Part of a small language model's weights: width 64, vocabulary 7229.
Each number is 128 + 24 x the weight over its row's rms, rounded and kept within 0 to 255. Layers, rows and columns count from 0. The size above them is the row's rms in percent of the matrix's.

# layer 3 MLP down, 64x192, rms 0.16, rows 0-48, columns 64-127
size [103 121  86  80 102  90  91 103  92  91 104 103  98 102  93  96  87  84  98  93  96  76  99  87  73  72  86  88  86  98  97  98 108  90  92  95 220 100  81  91  90  87 111 103  87  78  98  96  85]
[[175 152 127 136 198 135  91 113 128 196  93 144 100 121 135 209 124 102 141 115 135 126 125  78 122 129 130 139 136 119 143 119 131 123 128 117 129 124 101 135 130 130 127 130 179 121 101 133 105  86 149 110 130 156 126 126 125 133 125  77 117 140 125 147]
 [104 117 130 140 116 116 157 122 150 173 107 148 129 129 138 184 133 137 137 166 115 131 125  91 127 129 133 142 122 126 102  37 126 119 136 167 128 113 163 122 134 127 127 171 128 132 147 133 125 134 120  76 131 154 129 125 127 126 128  92 119 168 126 139]
 [195 126 123 122 124 145 123 117 156 116 146 149  64 121 135 130 121 106 122 133 135 134  90 160 134 136  86 123 144 126 144 132 153 143 122 162 126 105 132 121 127 125 134 118 158 113 124 128 137 166 203  97 157 111 128 114 131 130 122 123 126 193 132 130]
 [166 118 165 111 154 119 122 119  87  98 118 144 136 126 135 132 128 121 135 111 101 131 192 118 125 129 171 122  99 124 111  96 123 114 121 151 137 123 108 124 135 127 133 133  61 150 120 130 106 135 126 143 105 130 130 129 135 127 127 114 124 157 128  87]
 [158 153 152  94 139 128  98 101  74 149  86 159 114 124 123 121 168 190 155 134 118 132 105 126 131 132 133 157 129 124 152  89 118 149 136 174 123 158 117 132 139 122 135 132 143 138  97 129 134 122 174 178 112 191 123 137 123 123 128 135 121 147 121 100]
 [102 111 133 148  56 132  85 133 189 157 122 165 138 128 137 138 115 107 171 128  98 129 139 138 127 131 119 166 148 127 112 128 134 136 126 124 128 139 112 122 142 126 129 141 129  83 121 130  94  76 148 137 123 153 133 109 126 130 133  94 128 169 123 186]
 [148 132 167 151 126 135 124 130 116 103 178 121 154 128 120  95 159 101 153  81  97 140 142 110 118 121 107  63 115 128 115 106 138 135 123  86 128 128 152 123 142 124 137 139  86 169 121 123 122 189 103 137  86  86 122 123 132 139 127 132 123 108 136 121]
 [113  73 134 100 112 135 190  91 169 123 130 107 112 122 130  95 138 115 112 141  89 126 147 116 129 136 117 108 127 135 136 132 130 132 127 113 127 105 163 139 126 131 133  67 120 132 139 131 157 182 107 144  98 122 134 130 129 117 125 159 139 103 126  99]
 [135 119 161 121  97 115 152 158 126 121 112 113 135 138 135 142 142 144  99 147 202 125 107 100 128 134  90 130 155 132 125 130 132 118 124 143 126 145 112 142 123 124 130 111 186 123 159 123 113 148 107 118 165 144 123 121 131 121 123 163 119 146 142 146]
 [141 103 136 141 135 113 173 103  29 104 114 122 145 129 138  88 120 118 125 115 131 131 124 113 130 129 136 131 117 134 210 115 129 152 131 142 123 109 172 121 128 126 129 112  92  97 139 128  79  99 139 138 119 194 128 139 124 129 130 151 124 103 125 176]
 [120  85 133 108  43 136 175 166 138 127 114 129 117 129 109 142 166 153 101 135 121 130 151 120 134 126 112  99 135 135 138 110 123 127 123  96 133 135 135 141 125 123 129 168 126 138 127 129  88 147 130 190  92 114 123 121 126 126 122 112 117  96 126  70]
 [111  77 138 182  98 125 129 133 164 128 135 149 140 132 125  82 161 111 175 141 132 121 122 100 120 128 130 143 137 130 123 158 138 140 131 104 125 137 127 123 139 127 128  72  99 112 126 128 140 103 109 186  69 115 130 132 131 131 127 134 127 133 126  46]
 [135 103 114 104  88 126 146  93 100 139 115 103 163 130 118 140 105 132  89 123 105 119  99  68 124 123 155  87 146 127 133  90 124 144 130  88 128 116 127 130 126 123 126 109  91 153 141 128 169 162 109 129 112 116 126 149 129 124 120 159 114 133 121 188]
 [164 154 159 114 157 126 115 114 102 140 167 111 143 138 132 116 147 171 172 167 128 128 134 150 127 121  89 160 163 132 144 138 132  96 124 120 134 131  63 129 139 121 121 134 101 149 158 124 141  78 140 152 119 136 127 128 125 134 135 148 125 123 124 168]
 [ 90 119 114 129 125 139 126  74 138 142 143 136  68 132 128 119 165 150 149 154 130 129 143 148 133 119  97 150 157 122 126 117 142 115 126 171 127 117 113 128 130 133 132  75 135 124 146 132 127  81 151 150  97 118 126 134 129 123 129 101 128 164 133 190]
 [ 97 137  86 120 141 130 133 121 102 149  90 163 139 116 130  71 173 148 120 132  69 137 149 116 125 124 115 128  98 121 140 137 114 101 127 148 130 127 132 127 125 127 124  87  93 146 103 131 115 160 137 207  84 106 127 125 123 118 123 145 128  66 119 135]
 [131 154 107 136 178 122 112 135 177 153 118 129 112 122 131 126 170 149 127 163 119 124  98 143 130 136  98 119 170 134  95 150 137 122 130 152 122 102  72 126 132 133 121 105 138 149 124 128 103 128 105 173 122 161 126 122 128 123 131 134 124 139 116 131]
 [145 113 131 113 142 118 137 162  84 110 136 133  82 125 119 149  88 126 121 149 151 133 151 142 122 127 141 121 148 136 125 157 103 123 132 178 125 148 109 111 131 123 127 138 135 107 127 122 144 132 102  70 145 150 131 156 120 119 135  74 111 115 108 150]
 [163 167 156 110  99 121 107 141  82  77  94 131 158 130 129 162 101  84 116 188 112 123 105 134 121 137  89 129  94 128 111 147 129 142 123 115 134 140  96 134 134 130 124 112 188 129 160 124 165 128 185  60 166 149 127 125 128 124 128  94 129  89 124 104]
 [113 137 123 112 121 137  83 165 113 161  86 136 112 131 116 147 165 138 109 127 163 120 122 128 131 133  98 134 122 123 111 111 114 146 126  97 135 128 119 142 122 125 128 108 112 148 143 131 108 133 156 127  95 159 137 142 121 129 136 151 131 137 130 119]
 [104 113  87 151 143 124 111 135 140 182 181 114 117 135 127 167 127 127 174 137 136 136 131 125 126 136 116 112 117 135 104 127 134 114 144 137 125 126 103 127 128 121 123 140 127 141 176 126 136 124 176  89 122  92 128 145 125 125 132 144 126 120 127 124]
 [166 150 128  98  72 134  96 142  94 165 131 140 131 133 129 118 157 131  97 112 167 125 122 134 133 142 104 161 115 129 119  64 151 116 125 128 127  87  77 115 125 131 128 101 160 102 178 124 147 138 124 160 143 151 130 124 125 122 121 112 139 109 130 100]
 [126  94 112 157 129 126 160 137 110  80 112 137 127 131 136 150 132 160 159 139 126 130 109  88 130 130  92 142 106 122 125 134 126 115 128 120 127 110  63 119 140 126 130 123 129 133 150 128 100 116 165 138 120  94 127 136 125 127 127 174 128  91 133 157]
 [103 144  95 106 128 134 127 115 138 148 104 131 145 125 132 114 201 139  85 180 117 122 116 116 126 127 114 135 169 130 117 102 134 167 134 149 128 155 117 117 129 129 133 168  95  96 157 131 136 136 158 202  93 143 126 136 127 135 128 137 132 142 134  69]
 [143 182 126 147 161 144 140 138 137 108 128 142 148 127 136 224 141 109  80 201 119 137  69 127 122 131 144 148 144 121 108 120 107 110 120 107 132 148 149 120 121 128 125 139 123 116 173 125 102 126 136 150 120 134 128 116 121 123 135 126 114 109 136 149]
 [136 119 164 140  84 127 156  97 134 110 107 149 146 124 110 117 150 159 131 152  94 132 126 139 131 121 140  79 163 123 113 111 133 191 123  90 135  98 169 133 135 129 122 147 123 122 149 127  97 142  61 121 125 145 130 146 127 140 115  97 125 163 128 177]
 [123 126 141 136 170 131 115 116  46 171 120 141 159 124 114 197  97 166  82 187 120 134 148  92 118 130 112 152 125 140 147 125 134 150 117 141 122 111 157 146 143 133 120 202 153 143 132 129 144 123 110 114 133 127 124 113 125 132 135 120 127 149 122 147]
 [140 132 128 149 130 120 105 111 184 101 138 104 153 123 145 131 106 114 133 125 149 125 110 130 127 132 151 104 135 124 148 156 120 103 122  95 131 132  81 126 125 131 120 117 144 151 139 127 181 100 122  60 130 133 124 136 126 123 127 108 128 102 120 187]
 [ 53  82  74 107 116 121 138  97 112 151 112 116 114 129 130 126 107 143 129 142  96 123 103 123 128 128 141 179  64 132 142  99 131 122 128 140 130 125 166 124 134 126 134 105 130  99 157 135  90 115 151  68 160 175 126 127 127 120 130 120 130 156 129 115]
 [143  80 119 127  97 130 161  95 167 180  65 163 127 124 130 102 143 141 162 135 130 131 117 123 136 129 128 136 129 133 118 125 118 116 137  97 122 139 100 137 120 129 131 158 109 126 132 131  78 127  88 163  67 174 127 120 127 127 127 140 131 126 132 153]
 [ 75 117 110 120 142 112 131 133 167 101 132 135  86 126 122 155 161  84 170 169 115 131 129 160 123 124 166  88 128 127 142 133 115 109 130 169 131 134 111 132 121 131 128 138 134  86 125 122 119 138 132 131  86 134 128 145 134 129 134  99 124 110 134 130]
 [132 146 122 124 125 123 134 117  30 107 148 164 145 126 133 142 137 100 141 156 142 133 192 152 127 129 160 164 137 118 124 124 125 131 124 110 136 136 124 133 131 127 129 122 155 101 135 131 149 100 114  74 128 180 125 105 132 128 123 127 133 165 134 121]
 [ 77  97 123 104  77 121 127 151 151 114 118 112 169 122 124 165 109 144 104 123 123 133  98 158 130 122 142 132  85 131  90  71 130 120 122 123 129 102 162 125 122 132 134 146 158  97 120 130 164 123  62 122 145 118 122 141 127 126 127  99 131 103 130 116]
 [110 128 134  77 121 135 168 118 158 126 111 135 113 127 134  86 168 128 125 107 116 132 133 118 126 131 112 135 128 132 104 126 125 155 140 123 132 135 100 126 118 127 122 140 101 157 119 125  64 150 174 138  92  80 134 144 122 133 131 125 123 201 120  92]
 [ 77 153  83 150  64 128 135 181  95  88 152 160 131 135 142 213 118 185 154 144 146 132 124 107 120 123  89 139 125 125  96  97 131 120 129 121 133 117 109 123 130 124 124 166  80 134 128 123  85 154 136 135  80 107 131 122 121 127 128 150 131 144 131 123]
 [ 98 128 116 103 125 122 134 125  69 133 128 124 162 131 119  44 176 161 161 128 115 120 132  96 123 124  92 120 121 137 134 106 113 123 134 113 136 153 157 129 136 127 129 194 117 143  95 135 117 179  95 163  99 107 126 166 122 122 125 143 121  78 114 141]
 [102 142 112  93 120 124 104 146 145 121 131 157 111 123 124 108 115 104 153 112 103 129 168 153 127 127 202 127  91 132  64 104 133 122 127 158 129 114 142 128 128 128 129 116 164 130 113 129 105 114 161 119 125 148 127 131 129 130 125 115 125 151 126 131]
 [141 146 110 108 155 115 117 149 117 140 118 136  87 120 137 119 134 150 123 112  93 133 163 121 133 130  88 109  99 128 120 107 136 145 134 159 130 111 141 140 137 132 125 156 171 132 148 129  60 118 147 108 137  91 125 123 131 123 120 111 129 108 141 125]
 [125 154 143 112 115 127 120 135  49 102 125  92 161 131 127 209  97 155 127 125 154 130 125 131 133 131 130 154 105 128 128 146 128 137 116 130 127 102 128 136 121 132 128 129 107  96 158 126 145 109  79 145 142 126 132 151 132 131 130 129 132 130 136 123]
 [136 126  75  83  99 136 101  95 131 160 112 152 106 126 130 114 139 126  72 116 155 133 173 132 127 130 130 149  93 131 116 126 123 127 118 182 124 112  95 125 116 132 128 150 164  92 108 127 123 103 136 102 148 139 133 113 130 137 130 123 139 142 134 149]
 [136 126 135 127 160 138  91 145  86 122 133 111  76 130 134  82 160 164 119  79 120 135 129 130 140 120 150 107 103 129 118 105 146  96 126 152 130 115 176 127 118 126 127 111 115 160 103 127  96 102 161 144 116 156 131 130 125 131 126 138 127 170 130 144]
 [ 65 128 145  97  88 133 136 148 142 114 119 124 140 128 133 107 106 134 104 154 117 118 135 181 130 130 157 161 102 128 151 147 119 129 121 129 136 125 168 125 122 129 124 182 141 122  96 129 133 161 149  99 141 151 127 121 130 130 127 124 131 112 136 103]
 [139 130  96  85 163 134 136 142 113 149 155 156  88 135 140 105 118 181 125 176 131 132 115 166 124 123 135 143 125 129 130  66 114 113 124 143 127 128 109 125 134 129 123 136 169 118 150 127 105 147 130  62 121 169 125 110 130 129 121  83 128 164 128 153]
 [166 116 148 150 111 125 130  70 160 133 145 105 155 129 140 105 188 124 125 114 154 130 172  95 126 133 116 165 158 122 135 161 135 121 132 120 131 156 115 126 124 128 130  67  85 154 116 132 120 142 126 133 102 118 132 128 132 124 130 161 139 133 138 105]
 [122 122 136 142 137 117 103 195 166 105 158 139 161 129 113  95 100 108  79 122 103 129  73 149 126 130 110 118 123 126  98 118 133 166 124 144 134 113 142 131 131 133 129 170 165 133 174 127 148 160 141  82 145 135 125 110 135 129 122 134 121 102 128 134]
 [111 113 166  94 152 106  99 132 112 181 130 118 132 125 137 126  94 147 115  72  97 125 116 110 124 136  82 146 123 123 117  97 109 136 135  30 128 170 132 133 136 131 123 165 148 129 125 127 169 110 133 130 146 122 125 132 128 125 120  94 116  94 121 174]
 [104 153 164 131 142 132 140 132 131  91 153 131 159 118 119 176 147 110 113 108 128 133 154  95 122 127 134 114 153 130 125 118 156 156 134 110 118  86 179 128 134 125 135 142 109 154 109 133 204 137 111 133 143 136 132 128 132 128 131 113 127  58 127  97]
 [116 176  74 133 102 125 116 143 125 127 139 132  99 127 121 134 134 164 147 139 135 125 113 151 134 132 147 109 120 136 135 125 107 159 137 197 134  89  95 124 134 122 138 139 113 107 143 132  87 116 117 151 175 161 121 158 135 126 136 146 123 124 123 100]
 [156  58 152 169 143 124  99 123  99 134 124 164 118 140 127 151 103  94 116 155 139 124 127 148 134 122 144 145 132 129 132 149 135 125 130 115 132 134  91 119 128 128 127 174  94  98 154 126  85 104  77 150 105  95 127 137 123 121 119  88 126 137 127 143]]